config = dict(
    n_layer=11,
    d_model=160,
    n_head=5,
    n_kv_head=5,
    head_dim=32,
    d_mlp=512,
    vocab_size=2205,
    activation='swiglu',
    norm='rmsnorm',
    norm_place='pre',
    norm_eps=1e-05,
    positions='rope',
    rope_base=10000.0,
    rope_fraction=1.0,
    qk_norm=False,
    attn_scale=0.177,
    bias='none',
    tie_embeddings=False,
    parallel_block=False,
    init='normal',
    init_std_qkv=0.0395,
    init_std_o=0.0,
    init_std_up=0.0395,
    init_std_down=0.0,
    optimizer='muon_variant',
    lr=0.00594,
    lr_mult_qkv=0.5,
    lr_mult_o=4.0,
    beta1=0.93,
    lr_head=0.00519,
    grad_clip=1.0,
    warmup_steps=200,
    schedule='wsd',
    decay_fraction=0.845,
    decay_shape='linear',
    final_lr_fraction=0.05,
    batch_tokens=32768,
    seq_len=256,
    doc_mask=True,
    train_tokens=270300000,
    steps=8249,
    dataset='wikipedia_en',
)
Each number is 500 + 25 x the weight over its row's rms, rounded and kept within 0 to 999. Layers, rows and columns count from 0. Numbers have three digits each. The size before them is the row's rms in percent of the matrix's.

# up: layer 8 MLP up, 512x160, rms 0.121, rows 253-281, columns 0-159
# down: layer 8 MLP down (transposed), 512x160, rms 0.0628, rows 253-280, columns 0-159
# gate: layer 8 MLP gate, 512x160, rms 0.117, rows 254-281, columns 0-159
up253 100:543490530505464461534509466514466526478493444472497463501527510500500475518498503478500499499509481491481485522521524546505511500469539527487507516490538532496504510516500506508507531505514518486456474498482477484520506487448442479451513595495465503510543494493520550512470511508506508520468523478499475478526535542507492485472515492511528511494540511500513510510504501460471490523458458493488524484515490514516555471503487487552475509488463516514496497553486485541477492450493527
down253 095:484496475502470483490492522490534502508502489497477537447532543520460486486520503478538494518506470501535506511484449502500521490543488521527511547530521517509499507547515518495469499512530497512488472504473547497510517466534498520521490486519477523519524470513511495521550463471540528489476493479541544507473530530471520512509507518488509514474503471472567485507464458476507491469484503482514520496524545472461559511465494506486504450480540508474469537515473501481509517512447464
gate254 095:470564515529476487461513490486467478486558483494522493517534508471527478515497520479493526474540496538559536503502468487511486487523500449484500494481483509551526528517487480518504501487524475525512519504489470494487508472475434474525495503511559542493481495541513475458495519501479472503470500552507447488493472483480516544524535468517489477508477483499472481488513549516520497537502480508454505522486475544488494491545533491492512512501533482526497478516502487534456478520495507
up254 098:528497507485514535482513435515487522472543511496499481458508527468495495521501500496478514500458512522486501476483493491511493497520517486481509524454528514503443519495483553524528493480513526485516509520511463512547487482449453501525515509531546495538506476508528451466518482527485533468538463473488489501490500506525433520552541481469542484507512531520472478490505494532529484482497496481465476472475507464507489491532502485485506521490554482541502528470471509527458495532522514
down254 097:499549511489497495524461528507505462465518524520496488532501470541475482466511511512504516497456522510522516500548459501485532470506505489535494520502484500539549502485512500516489525510517473482500510484495553488496467486500510585485504494505507534497511479529457505483458495454551517492488534483541509515491465456510523498492449511508487483497470514480541450471524514475497504519473466459514539518483525493445511443476520515500488533474492484505470474496537473493471530512488477
gate255 100:520540471490508528544494514450485520541476520477513475471531510478532475499494479492487496461543506474505467496491480519494452511448435520461471493493520488486468537476506495491510469518520500504490497471474504506487504544509483493525487492527501488543525488478473526503500469468507486527532490546504490514490447454475522535501496496528491473547509507482488463509464512512466517480525495515512462487575503490526511520536492492502504530546480515498492500520486466523552555531473516
up255 097:513458513514438487492492480506540477505481475500541522530523519505527461478534467512450486511470516485516527470506485549553503510507482506489523529487553510542509495512507471473503497510517506499480494466463477492443454484480507529517491492488494511519535461463551496483504526491505528494514462482518496496461462538480491521463488513520503521515497500511511486521475485475486475521542508498514481509480507557528563526489521471545514516528502476458506519502560496505543495473470491
down255 101:475488492522488482504512469476512496515472479508493470486455492490539575499515511526516548524530483477512481545504506489513481469483497520459509511520490493477491511520474473475534482529514480491493479514517536481496475495534524487515493494506519491518525483477484508526485477523537500501502540510498504553493544550555450482501492506503462466555488476509536479522521496482531485526480497498512538537510483515531469522492455485480455537522494582499469484507536436491508499510471511
gate256 095:526509545478460539496499508477476504484504501497486474502490505522488518536524545469477504511506482542495494492546473487510548532509464482478520517533475457488518492474476474474461525470548464523507486517514481482552500519505496467520510503444548511529510492508518519512480489483525407473445506515527465471480526519493504502567539494483520484476470481519485515551489528493492502527498530501480523498461485467506500475498483512535488484480497543520462466498494502507519497494489498
up256 103:479475527471502505476503530499519569531494508544467508499540560507538514516479520518528464510455469536505468532498479491506466469520566532476486524550480525547488524510486474504482516474527505476486502525459489487464492521487486468498487502463529508471495496513495483538522476508517509470522502501488479489483473510470503490557510547504497508465529536456487536495487504537488496526494481496485508513467525487487507535546524506484490525511446492503499477535480511538470473516533477
down256 096:495531467467514526490481504483511524430527506485492484496483508475476460516491498516489510490477527530469471491480520487483475486541493476507488507524461489513495483530471505476489496578490490488541538484490500501531470491493537538542514465504495499509506465534536535551484505517484493494489487499482526522546547545524506517470481477474499463528512517501482489454535523506471476529468482510519530494530529507471472529496500538489511517429490445509528505513517485526526501526465533
gate257 095:491505515522505514509497533540539520509486492513475495491476516438545482495546492514477499439501520491462498508508507502502503486523520490489513485531522525520507527526472495468509518463526495484507527498495543554460447478515446494488506493476535480508479521469500491489529533479481495475505461476519520513515478526522528570484480513438469473486523510509490521530460536444462530483515514449481478505506500486471494507513487504528457469490510537528520505468463461497522493495535521
up257 097:494501505535484548508499456521522471486492479509515512508513522542517500506471509490469508546521492493520497545494496474475496479513485511475470463497524509498523520470514514500479490532517542531486510473474485464447523499525544498543458482530471511493512480502512509508495478476464509510487517497521434494507520480478469514510509531491510528573465537531481486458528514498505489532513503558483479533448485522510521456469525501501507533508489519464529481490482542503512534539430494
down257 097:503502505481501494485488464540543512494509476515495555506501468512507510578443473500555481499525492469478488505500556513473522474501503533498539472524541505479481507459531525504562518489496500522486447495515482501511474480493486478475491467531484510530482491549482472494470489502478457490477510514449449470490507506492498528506524529456554468459480542535503476475467513495519479545487467516510504478497527516500503520499529529473484507530502506535509512515510526492489472524497502
gate258 101:485516453468478515487505503511489511471513514482536519467478496517461466504506454471517502513503448489499498468457554505512526516508521546518475472473523475511521477486493557501496516505462529495522525517491529536470489501476462541495491475514513439523481469448503485506496508498513456478489515495480501477495511476503531531522491509477522476498483528495507499541475557499544520483506493501554490517522489561528465496495491550507493509502457523523477473482450442528490492489496484
up258 091:483488544487542491486513516532425529505491530515486497495497486494525468538461547503501506504493548503507548494488471501491540478465514470492496477532482465458479450512509489480494482498545504539448538513526475492520525513466506490489491489506518510535489460548504473542498499526514485493494474516467483513475482510491510496442532477490492535504484503498486502504508528484454513482514527463503465536480460468495498482501543489502504534486503460534495458491466514522459515512441484
down258 098:520445472512486476498509467477522496528492494494477490494495495446499495485462485530511464496519583508505487489531477443522500543507478515513524518536503469491490531497535486538489549486499492557503495488516498472530515505491465499523535486511460503488520555502483510516486458491507521499480521497510488572536482544492461497509508529539497556519466488504494530486467495525531499533492513490493478425503545492480489498464491501496487495508513505514463515519471520494476488484518537
gate259 106:514479478489484509477501454517489516562540517511508432508515530488486484494507489497499519558485491531502514502501471494489463483480517522486517505468493502484465521494447493467523541541517480512504537462484490547488457499515506491515509504508476493479518511494458503508500518527516560459510483434462497460541466495506497490462510538516531536538478500534487457495501523498497534505503520482520523518492526542481494505477511528494509532538481494520480479502511521508486440492557542
up259 107:461529506476463479477489506491507528488499550543513468517509479520552532550502553523467499519536494504479497498471452500457517473496458468498510503494519474497492482504438490487498489518452542508479524514501509520497512499517498475501516507503525495491536493481485487509480506453533526506509552485512488526491504488491494465501550514471500501449508529479512482439474534512505566514469477493516511502502543506505465481491468502492522525468495473506455450507499517502525482531535557
down259 099:469445511478512540482502497520494470517524498475527459543541484508530513524548543448508444500525529450488506479529480531513501454482513542461528494475505486479450514487489512492481467506480533479493545566466494515540517579497503477481514539498501517484520468495483482481500512484503473520495500504503494489473527506500477504532510479504492516524475522513460513508492466499501501495458502534492466472462502506521458485461469479493548515486477511503519477484473494507501526482486518
gate260 102:528467460488489484503490507526514490482489489505509495490516497514470486516526524497492515503530479540472510469533515588532498507524474504479496440537494497473478504547467537451463510474507496527516491481521499490538502478508504543523464513495491538463549553493526475512482514481524491502526501564522493443461512477461454513456474497494541478477520491467432472459494487502517499519490476513503475491482506531516533495507487533495495464492511513513518503485527478511487496494519515
up260 100:509510464495510515462545488504515542509517418510477504456509460498488482528510514487500515544480472488488522499484477498510507514503514488477466460451534507522465469486488492498513502504499524494477515515488521462477516456480518527478496490495518515559475489492524519535500519503461537506494524469481500480500508463500524500521532518504534520534497462492569472479470522545495445498506536496465487450483549519499461509512476514514475503498489507486475479524525521508553478564511500
down260 101:490498479538492491474514492492522500491552486513463491481519503519491484527512489524473509515537493500522478564504534548486485498549465494476499480504505546533495498486533487481536499544525511498519495467490480469521546514483470495468500528469493487538532523500498531532496434534483505442463492519521522512473532497470429494451548534475490494532515493497509511504450533466494516503499545479504492481487510480513450499468499496491489465507510490516496508538513491498540478470460492
gate261 104:499459492518510477541524494487448507529464533510518494475519485489541537454518466513545515479530516533455477498503493465524478465464484495508493478483509448545464514502504518481491517508499509517498483494496489507478461511484494507496479502486477497546536513497481516472492546520527554464528497524489493514493524503498455531505488449516530491501498541547529457470476510500537479519526495487494472532521473495482490552493483507467556493439477502520516542457499491502533508509467489
up261 105:559468517475455500507524538488512518481530487515526491508470515479471500530502492502507510480514518535518528491477541482542497469513514465470493509525505489507506531533446510538547506488486469523410538518511503510495500473480497479483505531535521507513507503515536505488483473482506462542478548468463513530531522521518512442481485511486509521513485520484526501487461523541546484455482467496471526507491500535461511498492536524478494502464476505518467497525495515468458522522516507
down261 100:564487520504517485499500471509521537527476512512534470505481492554486544517494500474485488502500478501455530544466498537489524486531526498482540500521505497492478509538519539515498472524499476481508513497506469505523479492515535480518538492482459493513521468521497502504502502495511519428495471449449493474494498479458518457476520504467515489473477497492489504455514540467499526472505532512492479512458495530511519487476516521530507531494575485462475455464513513503533510441513506
gate262 103:473522515497520531489531512499482467484507519496449496462511507474484504488478468482491473462540521535534504506478512484524525509493533526521505530486496481497465550496498460483482579495490468495539534491497531519477472519539452516497493507514554449507480503484482489500491553522480502516478498465483465528501520540477500464534525525497478448504522532477477492511516524540513540487508489518482500525531516497505501502490546503518471462436455543505528476510505496525486518467505497
up262 098:502518478510518488472507493510451510493517480465527502488492551466528527517497537511528503529551492534507472525452523513514528525524472492503453499560504476512462517473505445460510472471505510509521521487528491505493488466501525494514528537449488477492507555478499492448490443482477472521478485459550489478540498491490485521474470499528477513491509501547489466499488463501503477460472493500518514488526516515500496497523524516522486466461471454472488526511480546518522507471510476
down262 098:502467509479504501493491487469432493513495522500484485527497549492471515491461510508486465506416516497500459538507458520524515453495522480502501503505492483489511488501499506505519504505522514523513522554483521482532496463514493498475508495466484541512488511532445445493492510475479505514543517467527531468530527511514507522536503503531494500486523546525541499511484511463525508545502514492530439504472459555473519526490486473505509549503496516489509493508500495508459453550537490
gate263 102:476480516501476476455477459475489494489540509453497513488468502499483512509475471510516500472505445524486555502469460515505506469506498520487430484520513538474529476521484491489540499460486494489539512511512491500495499471522521527513533482456466561485531521548505521489477509501519477529517459512500474506511488526501505452503468502530496527505515520509526513487549505494522500541474497497438505489485497466496529497533515538550476489502506472523543466532476496502455493533465534
up263 099:531516544487457523452441493458499541492516512481547487484462491486508466469533456518513484531476549507489486512510476477490505525489541482519519502485488497471473497462510493476490527534501497502549509494501496485544496492539512479506520479469496437542495484489510526484515486499530500477476462512494530504478524504489489515509520543525497523467529486520527540466490527501482487522492515513479505488510493483542522502496523514480519516529448521493479516490505510436521439439501451
down263 095:486515543525531534495465475509510492485501487520486499511478494469508516503512520531508471555480448496479492591523446546523513514513477524493523506483479483494492527472446512480462520475514520501517475519527467451505430486469477508469501518522519515494495528486492547527516507520544461493561535493520477462506472497527473501512511462509470464504537486459532514475477510511523492524492518513533500539486478492481527480505509493487514460511529517497500522512488505514515494493537508
gate264 092:490498532463507468535485497494519515506494483513490494469519512508552521522540498500485483473458498473497533449516489494485539487452541527527489479558473473538506494496456487550495524492528543497491546509499483538488470468505453527487544491527531520563497476456497538533509508493496528519482534516511566528491486509530511486482490492505507559510512486511497520531528551466497502474515487493444498485495500480496501507504547486496511475475513490508515487528529520467503482529499492
up264 091:488488494475458463480477490487482544502491528516452511498472451525494517515498534493540529474484513484467473509550481539488486541499476505479512534525461509484488472497456504534493522495463492493477470460533511483508493469505496511484535512567491520489511442469508495527491491493552523519554504502481505520505485508503525496501526469522533508505521516512520540454442509455501469489542508449509500511523541490509486528472508538504507482484509479450517526517481487512487455473486510
down264 097:522461506537459518500503510470497474502493488480520485463546513458465515472480493526492558514501540466516509514498483492493551467495489504533514501487530505517512486545511484469493489501548434481527481532466500504487492509497510518489471505494448479512532484496487548518542501507541522480444547527519542481500502479502576503471493538562499475504504513508523475507512512518528480500518541496503525505530505505501544529500470518480509496532511448484529509482516485474505466514506480
gate265 098:515478461475523553524461479490535551498438526526540506454506527468545495450510534525513489488508523487508539498525519531486540476497506515501510522507470494484492531475467497480525524508456524522504505520501460441481491486490462483505548452500527513513494504504520522458502509450513476469512507487481516495474504492470524443526526519528498500487476520521505501514466499544516483514548455489528476511540472513476525527526496519486519511513518517525483512483524472522494495512457499
up265 097:508495482535512505487505435508510510527465511470505465506517485465480522485526479509504529541523568500514520545474483471473534456475485476535444487472537496524496531451493512510495537509507509512534528475491506479484501478520502476491514491513488462537508493470513478524533524456489512471528529490498504519465528516490524481499530496498518483529508495502498483475499502496459515498518502525474489490556540479448469516531506515513550511531466542513524546534531553493494515497513455
down265 097:515475508500525529480484536487515487527502493503495470490492481513501460521500509494487484515509496510477509527504492574505531490484507497488533502475492526464486493495507508515451454504500529490484469495487487481435496517502500484513462511513490529531526508466502501531546526553498485539509494477481494511507512525498464476541468413544512495467498493531471521475513484554513476520492446544554508511524525473549565539496488469452501497490544499501482495509494518485528486511517509
gate266 100:510519498493537531500502473564548511508504495504541511482485512488505468539522447474485499497488483494543522560506505529509517493514472466554528527487535472479491477501482512493498522513522498513544499491507496482511506496532539495523494509546490488508475481507492506550524466554508456509448511500498498530505444520487488484519488543530548465492444474436491543489510507501516526497474509490483542461484469518522496479496479489548534499486524510526504508516474503452498503523519478
up266 093:517473495486515530523478520468512510500514494476490471522485489518525468513494455467524527532494509496496497530500504478499508488478543504504549494477508498520508462463505486518456540486512522484468478521537517517503487493470451510498451493503483459497518491524521505466481469531514477521511524484528452497504450513500499490471522515514450514482499478509446518457551523484480504490506534450455486520515516506566503517459497507526526519536476513504464460484471493511531502440522562
down266 096:519502492478512491546480525498502494499493503491552496501510526470491477514521482520494443515508516515508519557509530507501485516493510504471481496516528519519577500497494509494509511508489465461450492497503470480462508483492520530527486457530478499499519486481474480532543521470552497516527524498492515502510477516502540455483481509523465496461492475524515457461439493458476473506501497515513472549536536516478492491479491450487499453464518512510457470565470492490491485525544512
gate267 093:547515523475492507511564487485504487517497455494467535500498459489499518517490507542468517474485505453536527512544539482486482479477501486481500487493495508470526519535493507490483460514476501465491525519546457535511479464489530494471505502489526492501542481473523523471578506535509501514522462534511504519462540525513518539481494522500500512548526458527522507537532508429453499492477537508522510480495512475506465492492485475504483476503489492503508501496500525553478465493511481
up267 099:513518532503443493452505511482490523484489541515506533512508488481470490486529517480539501499544501503474507514495471496484514515532518551533477498518528480484519530460468489513495501499532505520509449469451507509497533496497550499513489539514479495453500517517463455509435507505486489484513540477448442487498484481472479494502496485501476482509480507509530456497462492531503543498518517525524513513490485486531509505552495459513477461508509552534561538496499472517521473509531510
down267 100:495562492446485477517487501500500480493485525541507516512522466584486522480446514510520525521504468502507543479490538504492503503515485525483494502480508521489438449500513466501464519560508517535520483499484544482494507465481465511450484512511465551508482486540480496504466550524475521484495485477491533468557502485521513499506505498518489518511470528461500505509499484505505521519494449508504512517497482545488489523514530515483480494527507469517454486496474475483463460505468494
gate268 105:501506489518519506481542514513481473475529528488484477477498511473495488491497509481517511518524446485486429502485498534488479481476501486487524463508507486485455431471520532526553475464496488499509469490451496524516499531489511466453497535513458492469478534488483484463509500520534500488489500504540481512510535507502565501471497494519479544463521472492494475448520514487494504534513479520487512493496498500449467478490493512458507502507472483525525467487519492536571510495495436
up268 104:499496513455516499493483536475485470521477477530523525489474513499527457529488518470501508483504484530515494488517518464582438511450518486478508499524492485462503486540504491534537472510509505535483523551475534502501467472484527470514508462509518512521508514501487513525547521480461464523472473485465551482532481500456492556511481492487509499499474482457514512494503499502457496473488500457480540467486514509459549475515537499485520514516481502518533515492495506538491522455523498
down268 103:490491510494442547494493533527542492491531523515503484518486503514523531468540500526522494471559489502493482506506551481530513514464535500497512532545481504497457489472462462539533521508490533484502509526521513528495500503509519515460465496538476492482513520485477503494466516527498482509531475497512446521513451513499524479502461469449494495479491493521477531480540521470439455486495510490449490472481470529486505497507540503478452482492547479519501515513500498531550465492515492
gate269 106:487502484495537508500523556465449513522456493504520493478470495486528479491470501492506518507497510513450502460505525524514526495492491495444547477488530491489525431464474427485500498489490545426480518496507470503523498522548524528465499457500484517441484503459515536474491483485525472504499488486497488524487528475532500525485522441530491475504499473505521521502504512466483495505515511472510481497502520507464504484518513502543472484522472513446500532513524464499504470514480494
up269 109:524523526443496522518495473506529491496543475479502469486494543479481510503513460513473469487509505529481503473567492493475503508500486534531429529526516471513520532534494488500525486544502473520506495527518528513494502473475523507533520537427494506519494538486492491481489490523504523473537514468470528481528519503470483495510503549519518522495512511429443482524502504494495497499512487495492485490507496460523535517455479499495472476486479524498496497502565531467502472511554532
down269 105:499477505515537415481542489493518521492519459530493525501475537471531470488488523465468476474494474505519501494512465497491510518532470524483535484488494530459525519528463495520478458501502525463483549530509525510518472530491517511525470519452520513498519451514527501492501496510462518508455510496536467475478490511501489465481540509481540476472500465479519492485466503458489494495507493501499507500528479504531518495496434505493505519519547489497513533437480513474457447521496500
gate270 104:523465537483479483484495478510470545547499530549534467493503462513495479527456496487504516574515471507524479528513501493490506488513464464544528525497481502512518518464474521504473513502535504494513493495453516488500515510498422513475508508520451463528499472519535492492511502468519493498485481526479484465518453490530466563556503523523520482523480538535483498481496494496489500505507471522505536507516506482496525537480507534501481529522478448529530544478490512485525504492513482
up270 093:520485523523477486505473449514501565490519574490487502498475489459475529501507502491504509516525477480463464480505529487529523481496552501518487482467515502504530493480523539466490498486445535504492483506501498491492479492478508491457519511462507431482492507501482493552488490495511468518529516483506540511551513503531555510526511462537490478496510489490505513527544511481516472499518451486501529504514483494546506516483526528511494508520505506492526495513470446516508469536497416
down270 106:451527484535477508490529478483520514431505485460495534491499538490492515518512507513512487480490492480535546546484499465520479528463490496498531506489520505491470544517495484550476510550517468491515493491494543476524511531472496513508512451514518536474513542522515513477506510483472506454494516530484509513494527509485457493492495450467478478521498518476496481513512518464505541486453479514489434543490489508454517493506446434506499500501525505456488476490486502518477534519503467
gate271 105:480512495506494551487452480470503538503460456527490505494534486491504520477497453518435500470514477474480458489530520508492492502479516488489487479523488472492542461530518489435488471467494498500486504498489475480498499515515494471483563468501520504482499511500474509469550535472501517484482521520597527529481538439467499494497497497486500498459502504503535555490515482510505487510476464498522511548505509491496494481499480533471480473456517504491514456495497501540503511506478521
up271 105:518545509445475470527501479560534484494511498490504494539520543491506507530501465494531535476494508500512489491492477465540516522523514490515523526518542531509501474443528507503483493469493490519489488499440534487521526489477538510488507466470492515504516498498492465501488569515517517510539479529541465497505510482512543519483509513534533467481519567487495488461493488522499497457450504501458511502498516513544543478492492552541494499521523530491504502457500514472531522495516476
down271 103:495442556500483494494525488448495494493489556527501497470485445572460540567508508481511512490530476523461481508446482497517504546490482511520520570487522511461499521525513521514506521496473517515485432520516546527466512481515511481506509528505515512515476533504521499486537476448492487483464505520507478482497477513540501528488526500491534504506487500528535516510502519493486483503466465502500495526487510485491510485529500507503470476530483499473468485505490500540518552515479502
gate272 099:502529498507482506501486499469523507489462511502523499453541488516513534483543540483509505518486482498490512508517486462521503492533506483513527507532466497520502469501487495525520490519505513496519492526495450502540483513503533493498480454493474527469443541512468530509510544508550518506529524486489498514514511484453496510470496513492536493528453494527489485486499523499582476475518474487504544480533526475506469556500452534493482526520495533515507492500488579458499455509466457
up272 095:537477489519526509533508481474485531493467463484457482498530506490528525496503529451520519500507538442466477460488511517456505534514506532536502520506452459518527511506479526495482482523467497498505537488521478501496533540518493495448522466531497446518515491512474523484491502535512520510494453529491510454486500496515505491501469467495543483511526495521527523508503457526504496489507473455523515523501524498464521508465493533473490438517469494489529563503542471460503491495486465
down272 095:505512473510535478476451490495524509487505503492507517514534510484458504530535494514505515484515515530506527535491487523461531535466512490504557530533529521488462512504522521493497472539497524467477553519505498481482503500481542500496502507506486481526471501523500412511520516473470433480481513480527482480498533431511539516533470493547475475492497501470532479488506495477512467478548471505467513482503506533521525499478525490495512537520502448478546456514516492511510530501515486
gate273 101:500474530526490495524502516505487494458451495501519470516496506477536502480492502523493474509530473487489497510525542504520483510501536495495545541517491480473486510485502515499535488475500472556468528475511447472544490484497495427478514536515516508504479464509464499494491490512562510523549465495505487478546476508488502485542559480550537496493513491472497520524557489496473497470507447498521522473493503480525493493489519461511436511465495506533500494480453522481503485538508528
up273 095:516467505541519464510493479503515475517511515477512463522505436439485454479540498492508469497476525489535462511483493487540531509441491484492515503514434481533529456468510486482512493491512491536560471523493553502460520496453513510493512533462490527506525467512505486532487472471518490497499492484505490470482518493496528499520517488547490497508501500505497464540468494546457506489523537494543524478518515530510494507492525480513532500510490458518500468534515466488495529470463478
down273 100:448503471550504526489504521504548475522510497527482508519523559522479520509485507492492521474485508553533511490484501537471508494513479467455477492500511520475505505514497491520461489551466538514533499490490432459481504490529500481497515515549515435517490541497481538458490476531540488447484513482485516517546498543532492520462516509458494500522480543496519497528509484496499452486472500505528520514505511522467484501508485526502498506538489509490532506447513540516512481530486493
gate274 101:490503498506506510463513523486504490421468509470499526474488482472489486519507537491503517512530471518475469512487499491509494467466501525540484519501483558515540517503497470480516519516518516450552515465525484520493503505475421514480484516475520528517448483527510500452485517457524532501475501483525485455516522501486482506488540471531480523442475445530502516528484500495505472473500547492481479490525544516522499508472531467547517519485511520489512511518486476508534492516543501
up274 099:516480486480459508540504475497464491481491540513514445531494531527526487515536451527537483518495520518471484480484499485501462539516557527548514490524515534490477495507496515509509472500514465502528476522514480510535503506470520486529444519530523478541453473529467471505517471485510468496520527506497523505525463507478503528510483480495515466528545486500510510514473524480476488522493467514525476451537517475492497490509518515488440494504491504533509470507481498432552547525508484
down274 102:518523493530499462480517521509498516530553474436503485553508479467499534518504507470472526484488559525546450482508532472464474498446499487510502481509538510506516534497472539517543520471508513496502528480519493450503519506478534517521532480471493498480499523521466529460472474491522492460481509492457532472534522537518490523476496500483523490515509462495532526519503492501544485526504544520551472473520515490500511511509485490534496542509509505493503462540512513522516519538499535
gate275 101:467452503531504523483499510550492503508492512515460537472480506511496504502515484525461502538482516542518515531466521489498537474470522470452518488523499521510550503464493503516482523481501534488482497481490533523517467488514553482504503545502482500515463491479515514511456451515516467498453501493507539492499519505500532483509455501513452511512507515444527490482507484527525489457525488508482502442476507520474491504488468436489487482499477475472516573528467479495501539518537527
up275 105:514514523533474520470515488499508485531513495505499499490512540497499497505493485484486427524497497468512489490536506508464522481477476515448511481473483463488492500506514493501490481552507464537512496568510512485476535485495502468501525488485497476491524467526531540531527463475475570460555478526510505455481475476510481487507541480479469505493514480487506523482517500474476464537542466576517524512521466488482507513513481517482487513469548463491523487495484508471472473539468501
down275 103:512518442484508456499475495502527486510495544491536470514492482487476520499517475498498532492531482467490487522470499454498542471505464479507463537457503459536475490499485558482525520513539489492547518496447468470500533502477515553510522503481437490518519495489459478487529480499512500520475506522517511475438515478523478555486528507486504501466498499541504473555492513495455493481477467481495485497495498484498474505537502478516500519471487506494489498478520467453507487441479498
gate276 105:538456532501491497529495476477505530482482503516492501473513502470532519466492454477476500524522516502505451510464495502488492461482460478528481504529495548514505495521496479512474485506517537514533522469527498496475528462543488504541519490488479518503500498510495509511516502442512530481497481558497559503543510486507490540478453511522471509529557513452469473503463506459490486484526470488519524485538515497516512531480494514506541494455485496486485499504515454461472558442497512
up276 107:513474500465488495511457497476482486500495522468521471527475483501534524498463505468482477499504511459477475469541489496546479499507429566500502483472489515488476543546477522517532460492489515479497479472487495490514509517527470466512466530513485514500516527516450512494503486486563523531533421513478517498521500502521489533508460510518485486475518509473527533519444487474491497466535524457500515530483444486523511516511496481503484498495483490485509482523490465457534520484478507
down276 102:491450520497474472474457486524549505522501490507465523501542506495568480477524477500451485508503522525475479520526477530545511481481518498453534505496459494497507483470480512479484505512470497503494501450480537516481521532516501493494492506516480500553527529504461506543537513478481513497511448509488458520514461520554484514465479534519499494503520518479512431501487501527521464544505528508501485512513502529445514487460494489465517522517499471494494480474483475462520507471466475
gate277 098:516499508522501483577500515523508493503517473513491475500512532506507498538495531484528531491483510525470504473450527477485558512506480509494498540506486494444486523514511489480500528492528475505546500520508469490498516486493528513518506477488496487508495526502507550504488521511473519507510499516502467534538457449486496492483502469447484509494582495469513500456471528470531464492474552470516493541537486525507486440492504555488493472455489526526513502515473547531505514489497527
up277 101:455505532489552501498488522498498518453530471558498495490537495516502492493494484493506466541480522473523499508503525536472521489472514526566487524521555501502553542496523487477467472524466502500520520535475512479479470495514477449497511493454491468529518525504477488506496494469528520453478468491496539475503503495474478495473492471470487515503517544516463552521474504509463489497446532481492518542497479463509510512473460491502474482496534510512483495524528493510467491481514555
down277 097:521498516540518465488475458517522470504480480478483499443497539518464478484466468524464504504534497552486488484499516475546476510509514493484531504528496497511451483540478450501512487466506488517505488474490503487502498518500504462488483506493491500456452528519544552528506492503487539489485503479488530493494578438534531565507478501464502497476526528481509520487485463505476509484525532475491510467461519495510546518485470489522518484492492482512558524486482518502490504533492478
gate278 094:535506478520491477511507515515472468464541487461407471514493504514511506498473499547527505502500500476492510505499483514484479538513539501471445486544498500471528515463539481515507518493475521467513478508496507523508519531545545499515518486473506536505515527506544476496522517499499509510488501537523494509543496548542489520522491499549470483505505521503515504469524509489488515496504492541471537535469455479540493509499523512463482517502480489525542520497548506538431547499524512
up278 093:508502506535521491481500460538495479526516499459474496502506515495476499495481439528502521468479498498491499497499484482489518510478487536474504477508487536515506550508535519465512506492513503501520502481497490535519480521513534486503463498482477499519465506538483516528456467522486536524487526547481542521495453502545465456512542457498458545540502505493471447478458491469458551525508499495481487536519527489491502474515498498438494520467481539526516442554512513504524494504477500
down278 098:514497504509483542482503536486481451462477476527466476494512505502497498502452503507487517509527494521543472419476523488443495501536497510512471494469497501468514502518505497534487515479499498488527520520461535480506521527459505495557507497528464516434491513468519475518473509455519434507508482537470493523475515515523530512539469455521507503468499492528525536485463512488519483504494497483469478468467466481523494503505485548460496508500510515500513540532514500489482527552490517
gate279 097:483505510461503521465445522493486448489438540460465446501518526505473466497481490468499487518476502490490526487481500549507508503480539516548493482496499489509499489509494463512541475498518484506544505546474495473519461475475506539475471482502529545503528509531493492485513502488489509492485480498529453538531497472511491525523469503521434464512478518500461478547452547486504491492488492459518493497500507464521527502484484465517513479537525505537505533515491498516537531487472520
up279 095:560491479521499562497500525519495505487526526505483494498491472462457533530523536506521507500475487503471460496499516514533505499471527485496468490506570516515505498486498504497552470502501485541510504530496501502532519495456489516511473509490534506480477537528512492489485556522552502496502524469535560484475486493503479488510473535476498485429465584494504492471461481494515480516504457484496477503508499467516504517528513520488487515548506498474506438514490470503531522491490490
down279 104:517527474528510426498495494488535455492509466504500460519477515493474510454501491494505524507508479478528512522529511472502508522450538514503555492528508507519470501555482530495497512509537495485488527534514516504516513536461504498521524474496469541484480498469501528483516527475439482467466522509507438514477507457514475542513506526498479493490462538520526473515525494509478499495465507474528523483481477467526503513486514527499553451498495503467523489563473520536498524516472495
gate280 106:447511497527510536480478498546508490517487541521486490538480499508483484499512502470530520491464510492451504523463513507510529529515573505557518535482506481536533498467448504483502471485515550504569456525468485507535558507473553519486522506511500519484534500486506512485537540490509501501493515476486507513534507478493535481499526467501512516467459530474492515496496506484503529480493489496524509526525478447499531504526523501500497523478527504503504498501448515553481484495546512
up280 100:445509509508460518514493538456490451479494464523463513491500508479521490498470462494550509502496515509518532504475488518525509547535561481557512514496487465529530535487496506504502527489485553490491487471497547496483529592502488480514509512479509498509478495470481473514498516485515476554505510536534530474503523503523512517485522485530498510494490547465513539501492508502506514479486516517495506503496505471523523506512490491480459475484510498491496530541519494410512486547480497
down280 097:545481520526498525502503503516493509477504510477490492531492430506447559504488549539552483557488476538508499492516487536484508477485476493484496496476495505483565489465486481520530504527466498483486507516499524506521504504499479514486492473471539444489492521497512466547500488475482490514453514501499521489485488473500527484492529501493492507523458588518454493504536471503479475496499483493531477486537483498538480461525469465491494481492522475500473456536519488506531476479494468
gate281 107:491516501487504491452497533542511500469495533465467455529547490496543494503490462471516468520496492489526480503527474540485529499446490464586496520485521463491519519525505509448537508487498539500504496511467475485522514521472508491536500552520464497500471516507503451491514517517466494474533519523519496511462497514508518509472497508502525519507486464510542543494502540500469535475483478473500515532498533455514495481536518485477469483484520532455496503523475498520545489472482527
up281 096:483501477526501438504493487513471469506472516482479515456518545470484522508525493503496466549476462518517510501497533529513515494508465503514488529549478496499492511506514497466505486460447507445484548508487460468558510463497508458489554487509478478527474464491521477503497509548503501511479485511504520498472482527481493487508505546511542513547482470513510523535496481511493507499537527490480479494472497510527541499523552559486493495516494528482529517477470462508486511442470519